config = dict(
    n_layer=12,
    d_model=96,
    n_head=3,
    n_kv_head=3,
    head_dim=32,
    d_mlp=256,
    vocab_size=1215,
    activation='swiglu',
    norm='rmsnorm',
    norm_place='pre',
    norm_eps=1e-05,
    positions='rope',
    rope_base=10000.0,
    rope_fraction=1.0,
    qk_norm=False,
    attn_scale=0.177,
    bias='none',
    tie_embeddings=False,
    parallel_block=False,
    init='uniform',
    init_std_qkv=0.0645,
    init_std_o=0.0132,
    init_std_up=0.0645,
    init_std_down=0.00806,
    optimizer='muon_variant',
    lr=0.00809,
    lr_mult_o=1.5,
    beta1=0.95,
    lr_head=0.0077,
    warmup_steps=200,
    schedule='wsd',
    decay_fraction=0.348,
    decay_shape='linear',
    final_lr_fraction=0.05,
    batch_tokens=16384,
    seq_len=1024,
    doc_mask=True,
    train_tokens=115300000,
    steps=7038,
    dataset='wikipedia_en',
)
Each number is 500 + 50 x the weight over its row's rms, rounded and kept within 0 to 999. Layers, rows and columns count from 0. Numbers have three digits each. The size before them is the row's rms in percent of the matrix's.

# v: layer 9 attention value, 96x96, rms 0.318, rows 45-63, columns 0-95
# o: layer 9 attention output (transposed), 96x96, rms 0.429, rows 45-63, columns 0-95
# q: layer 9 attention query, 96x96, rms 0.191, rows 64-76, columns 0-95
# k: layer 9 attention key, 96x96, rms 0.207, rows 64-76, columns 0-95
v45 111:535488489536614547435496499507519457419449539502527580487490421457415507469444454548452427536533518463499526433528489484584459512665471479491438472444476532535472464519480489544612581541532505494604578534429504483495426620571492509497560459462477507507509570580407527509490457498475462496
o45 100:477577452532496509550549523465479445411523487493525476580502521524547458514552462506526513643468493476454561524472464432429448584410483518545567399564496583476517515558540520406547463480557619440517512578541509431475502543542462469520475474440573529529495498375471549473531502533392478488
v46 100:499510493534566530514563575543431460425538510462491525515526490552492456577556481485499471499601513520441528534512565432476484424557555577498623492513566573457474570589487436357488510494431564506536514485482490462579511656458554515453574473543444498530541499430480537431470508470496453464
o46 103:424400533506502553497568610552546419532490512508555542580524513458558446451519538547545554466513493539525513470634430491508470540486472461476436513548508495531506448559455478529445565631510481395587527610510541484525440581473455554480510573452510567470501469470512504417420539484481531542
v47 102:419429518490427448523475575507413451493474508489500532505454459587427505599467511548457570550557475475473555456580393552472463459479415502478591439515472522515544542468504544416536488614493544497580503423482483467484527591519610481467475511481557480488498538551497512475552495461596618521
o47 104:470440443457516538584566468519498495461506487524523487469553589521464488548499488517559445428498520462509568520468476465536465458444387461564476508615460482517342533442536540435507467588493493541494528583547505611528496578524516570490580553496479610525477444436489469509399543534535565467
v48 111:536535499471636405507512518535473538469396569479533588521445472453484567483570525553545512419551465483430515510469409461490487524533486448524528549488565575505538493360492435515450558511418568476556452491531550534455504508491509433517553490494441494452441495596472545464563556385548537454
o48 106:432542579454488585567496573409480539469547487464504510486486602448590432494568413588523454360495451508522481478498503527536474490480490482510531478508499561438425512507550581507558474432413484539538536513563519530445472599547475433420502491545485478555455513349511551479482485522465438502
v49 086:549515505422519435557490550564477423543497505460376388449482535510471456491522520475474482491529468376502517432432563555464456418509459438461485543491520446466547481477477577402509549559498564529398519549475395535455452523535496423526573542555516479441455572562453545490453570526461440481
o49 092:519502438461522458540500540454392502597407500491523572451544459510461525556502472541487465473525527571454506398506508539569515444529454537567528403493529539533478455538472484498535476474503535477519524551568503492425458452481489460460590498437611533486589510444561418449398340443526535542
v50 094:417420394386513525460572592509489484489462463573503484493548488427475548516414381528473539544451491576434507556456477441524443497407462433474484475512525418597474496503487527457518515480492548425515493500595459621515502530548546516417474428471538553497503592447525537476476524522482442486
o50 096:478603542511533422462509530567489489549516520440582490415426538525538497448608612483458495630549501559539562552446452541471554471459438463550492489554495527502465580458512603634469446503530521571501457521520498587438478473449522492477485519439524577428531466466485472510462527508445445543
v51 113:606527503494481514523519467508420513417484509452510543605408576494485556498613522438480512435564563509537527501604536453555477493458560433508492491501515486595463481591551458534461438536487591511442592586496477577554538470463575492462415450454555478463551451492544533435463579470488529520
o51 115:435376528484460426510465572555565459434509566612607561450540520485595525535512522461529512513535507550535444527541593500556486443548502502481562429532481525437535483553534568467430497539484403524507535505460462574465503538513488543474456516522520340408511556491471517525487557470418469473
v52 100:540546479534396483413438405538557486533536395490482587514535530527495488512528418525430596362521543544554431509475568509472484497440486521463435473492512438524468502514503619528420433510494538425556479514481521413496498540468465604569514430485481498529530556452500511584477450583531530470
o52 101:487597511571547506485520464620517448555528539421413561502427447487501555486373512414426478574532544451510482522491508503439564461513510541435505502535511382518429537525499497468513516582537462461534490450549452490458482469599560526537507463550469424493528617526509523509532574544511381482
v53 104:488438526532432514437486527511603490568422443507525516538569491475491398458561540555401470576488444507580480536490498522488363547508464604558448459537470524480369487481450533431441514483444535598427459503477510517450500527453483533521498546520470437440409599519434536537492504514553490483
o53 099:458583425454484541521423498544404428521521592481380438523514467469448423465525522462461526447564523491500588507544500510467442485460597502508439499537532490517477521360536472534525444431542608476494539518587399506501502491505563546561425467573553539505566568476522444558509549503541488469
v54 099:548548524517487532565470462459396501530476415573600512461531417498423554495449436556443563529405471625583483502507439467492442535551516361544472529490528494545514574513458465472448572534540498413546478523497544456518503511455537504469512553381454482570482513512517469495408443514500446452
o54 100:431546466502519576503504480528506368463544477542528499442393485438505499511517568497446537495472439456566442602482472484530419538528434519491631467491518484520507569550479442464488427561416459579404444475519443494447613449556443547521452458495456520510485492479638495448522498464528507517
v55 104:466502393581547557547486500501469538504525515543577506518473458645462436568453516511531501490525486468499563524454521495527552647535576492567457444542481525562537489558537351562531540571504553505443405530481465458553420562590545555552408507472499530534523508485501448531524501512541522508
o55 105:443454489514571518539559591551593464355538511461417377427509445475540490561461472585455545544481436519540472521447545526561524517454534543516506534512479516461601404548432549541516515559496499536550425435517451521609490516465461498619493524511490533520548445526496500514483462480433566507
v56 092:466453518535534598489600382526440470451580502449473489484473550506449519385506479452466501531531559369447454466489511494455470513559513586534465509497542526473497456461533504515599534452459533460451479512543535443534470454525538488443550476541487521493377507619454397464591450521560563535
o56 098:454554560532458478462495505467568406597489523415438529427520536520418497579414471606420523508482458456446546515533544450486580464466508631425432467427472492471558460534530513438487526420509533502418574561496528418577491581455508518502497498528532500543466429436556495544481468494458495442
v57 114:417532476459487497406476628531595512494462517524488639465416455561392499512504530451509434445492384421443475497391481559487411463505507478569553448545475573519455514514487498502456507472497531507478537608489423474483516558533515495488403505501493548504494470470529517498529576483458570582
o57 114:512571563433455599568465540580401471424443547497517483572514459468449523562467517517468509486549459542555540513456494565517487451458467438478480605505542563442467428491508543443531467523553531441627501595484529649506488450498489441450522440424572527472529499436477496605501492470493520509
v58 114:493493510594627475523564538495490433500521584478556483440498516426494475469565455463567520512460571473504525424453534473448480505465542495524566519528400391457568522402526448397542515501544452562473473532490405509473502478522582506457465552418588524431507454555578540548514461461481448407
o58 110:486588488444554570479468519370469531566580471400511486433494563492473544524528490475627538489448458596363464438481565520427457481559461456551493537538491511445524487631532513532484548496455504506412533507495499492532494529416468516470543480504491456471501507628504477552485484536482599490
v59 111:468513546497518511379569443506504477401440483536460483516593512553489482500529535486435481448574390536469553555485436527486477451501615522423468460535414525506527565563501461463455483459493564529496414449538440497465433498495519468506448490528551605560532466427539467417584533505619564461
o59 113:481448565555404571553520425542443499503553555522523470488522561518564426498498467573429566450507520476509604429433541569495524498453434485444432589476480518519481498535469556585496527559466459506542465568456491492523452590481513530662451496461505465410540513510528418514388503539479459535
v60 094:521452540525530481540499480486354540494556510495404506501514538433475472565491453494497587490472512539543475521463572540519529483461497466515476520464494553502440406521468547423586519530492535583520468431546444566501494508475553657578316432470507531498464413540460451501454435513503531521
o60 094:492523529453543434474582395441609480538488530521527540455451586566396439547565555517539567536453542478475537553493618458485559506565521480554496536501543542521474494525413488502468519495428551448514401414536466567497566474555436554464482503491488367458563512535445494496420529508554494525
v61 106:504556451553547497419529563506435482496478508573547493456485500513538510396498542420508524605488490539550504555444433545471477551498472513429464525486578419578457407435497482516423460563475478458438553477555521394543518554476459343525550593429458514497477481550490471553483570450480570470
o61 110:540570475359517483532505500476497430539548506574538520461513525486509541521470544577513584409466454555485435448438380573603500543470512533443533420470400544438422554458507559504508500497480513541546438537561514500497471463495619443601424532577433548478497468500491503520550527456475468531
v62 115:482446529546518537485444543493483449527482474589457427515574503499433527487452520551428556509500455485447511395620499618490503477482431456522490505504531559497511467616483510455492473545495513519620429506468532516570600566469552474484515505423483585469461446571366468550471509556522509594
o62 115:502455478432463523584527465553586506484479496556431547550518572546467459586544559542544553569519569473533599505397502486490597556487540518519524428533568464471440556512502417428441440543415560500452507448495474541551500490526533469485507542499558553467555436371515484387476498510593510519
v63 100:452523518558490452548545437542455478479409506548409448495521529515368424521523497507545527591619456478484495438433406549483531516494459427456556498461503558498523513524485459468499482431529458513549504435423524424521428427455459478443522365529398497509515471446481520587548467585477540518
o63 089:509542620559573525496512555523515514489461481532420504559564557429501538499538542471546485539488529424444479396370531554482582457517540491451487453501415551539476397436524502433464479515477510447497416536516594508463594578474478401524541550411490498496446506436560446457496503454574521500
q64 077:416543528534526518463476478428500488487509441488512534471478574480476517478390484527544452474412534516393386497511514512468466512487455482460484337446470442510591493466456536605463514513406484533435470392442524535562570488445485455533491525520470549594510435492471528492540557472516599579
k64 072:561509536446486500547488492566472516475586545423498562616534456509522464564582518522561598584490574502581568467500589448379537443467553553537509584535490488449480483468493502537393530532539494533585504540506522424465512563540530542537530511456585443460495474489370442479546464508472518517
q65 076:437563513547456422473502463441475566532484468477550537535483601486524454533586510483585505490514396586533620465554525423526544540508473592477472556402533535499479522429437507528514504496486447464516420470503638620542468488419453515425483571448521558482459499500487490515478442555454541515
k65 087:504505487533622544500456467490519417529455449461412442469443474473499470436533393473472438467514488471472427515484388463523457451502463473538510414493532478502605404443408523569470531441446478504468489476550488434500574456436471450481536447629580554504511458510474540465531435522592546552
q66 070:568493493484486509630551566464484527467487554494450478571447463492532564557380506453521483487428520410480379554431439579554509436492500395545418412542466505538554497485505514540548491457402525531512479474564496515525539412479510409504462444498562499556418450497465504445511504506520595464
k66 074:546519541586340574456511600529475578452536496516567563513518524486503501495533468564567563530585553565572548505492618476459530531474529529514498545490425526473430518520579520439455493568506554544511544563427440491392503551582494559513509549487448473453528505554495507530492543491485421410
q67 083:483524566469445513466458507434528531470510439452484461506396542461458576589390451526544421477411554557473531507483587513480457508498469492563527389488492495433516486453455445498515520507456465501436431376553557598532496454455493428530469504499595559597452454597470557464495467494528521557
k67 082:532543525497529482410478455531533485567464552413456515558512451486487465475513537504577578461456530437562526538490514447454525624546484488606443452492464476532499444531468625574329505530562456524549482532392534470424505594529509514507555509553505511463566544498469534483443492420475517462
q68 080:550530513520508538456509490397494588469525476425567565518522564502500476539567422599557515519487449541449459512533445495521446470531485520614414619456567546464437533473479520507592467564438533518485523441504473602441443545485451470397485474482567475476528497527445503507350464555490524502
k68 073:431595588461434579465560457507554423607521543429437495578541517447506532426424501481569520526501444487555471485467523459469468458486483481474421388428594445476626519590494510557484530481527466426481427498530490528532462533496523527510533479564500599489559552516555550469506544433462513478
q69 080:569401532463579499611502517548467497554485552585484573444557448544518540526563550461448517454468569502508425495406477483599553469552472450421540470466545467605393524424526503501501516543517508457563446559400454477502505501497541500490468515455444516485482558400545488528479526589423446461
k69 081:434515484585432515498571489482410573373559506502547565508493510518529507499488443481580528477534488541523556505536434483466491431475603535486493629462530508452526465449579477419461473449441483570503484476484513523513451513630480549471460536513591541544454528530496451476497382605589470479
q70 096:404509465487370438507510429527506566501462522586543515519469475529484554488465534513572456469465531574508490454489550476515521475538498552529537572531577505381436429524652456492453526427499522525484563437437412433396558512585509587496497502498527432463474572510494484527451482453475511575
k70 089:493431498463553481487430362551514402513491489495546476402512462384495611465439499519552501558469482540428407538483580560463507479550539586527445492477434439561466514580538504417491504537447429466476485516560518480503547473522549510504505448483457514463451472482426473499510381412549448564
q71 086:550438540492461439597492579543491523538597517580468572489523454489531529501384553518518486456511519562548472478423509484500532429524463494465430525491506463509460492535611567478565501587565579515589456534475497500509373418571520432482497508433575518474492470527498537556541576391492520425
k71 095:493517471541473571522531510561423562518429518481493468549446461536545538505438535457578551586435579506504591533502623536455487504558622501531457470521498510474486431530461448473457494403492457564431602486546510451402527540454524517599438492479494482491453557477510444549570400539548448548
q72 067:523444576540443558454348525493498514547504520555478463512405509457514521529405483499603647549469520517464428491499386412494464448557506466464449402534497448495467438462477422456560479501475528468506420531527558542451550471503524509429514495468430550557474555490473469533546464596496499516
k72 078:491499529522543536555555480472519572449558515426506538415536464545583500493430542517564418538570484502469572446577520596527585480490413438519550581595491569459532418482445529564496525429561506497510579431394440533482399550510576499468445525501500525528524484513484482576551540424498498453
q73 101:567447512405504528555510538647464456523485543546444498476559457547545595479588613567443450559529549520580450479466529477555561503504392479414545464525551419509430545512500535540565527505505486478542503557577551486442500512501523514512455510517419526501479551386584459479535541466562497492
k73 089:488510526464470462586500512479425500429514533524569548479509466533595542452555548456513455400509514513504468498520551490470546484578531522442495425538345450511481493380499541496449386436484555480532498503476512504446561503571455433508427521473347547468450527525553451571573502534466449552
q74 099:567562484458568526499481531522445488523469433558477519605552507516419515550511555528455465463494481503581531588472397491449506559524452536497579503453584549579591646481450489567484544514549487430581487468434580505500476465555502477424456536468457541423432545520512543546492552402490468470
k74 094:535417410555455559516435559562575496419569466422492475481431422554453519480508481494424463452499568444546480430428552503465494561532497486452500343527459475474456485493486503568508437544496526545514532520518487502462562605433413454503566461546472601516443477461463442456498473516483571428
q75 087:507427623498390525481515516576479571457457569495439373517447424559453422598595515519442589477514566434568502544557522549596472458488532511526493546539523494497533451435503444539501444503589545462453442442474508492455467472583531442497471528505486470527508516532536456417430531512527474527
k75 101:516569501502555493556522380452429493558496478539528530464587493399531527464423492498581489490484469547521464481459559556544508511541510520531374467377532508487521595569513572614482560459458361501511516579527563503569523459481515494558506476476518453546499483502442523438473429404507457500
q76 104:480423579597491490424506491528591509400564539457549502519457503461481513567364486488480488524508444583490553431488590531566486533503522545482492517466471565397513406589585471466486526509479522521548489436424411509567553507452490558571446460465550464493521498552445477473508558521429581450
k76 099:565474518468587525446542483516606468609447524513403473477462447485482521453467445332532575495493509354428484481527521549450477516456531560484424442585559475498558513548386534503482538523554522441554504523501485462547488496459495557485564453528552462491559497540415442448489482486521514467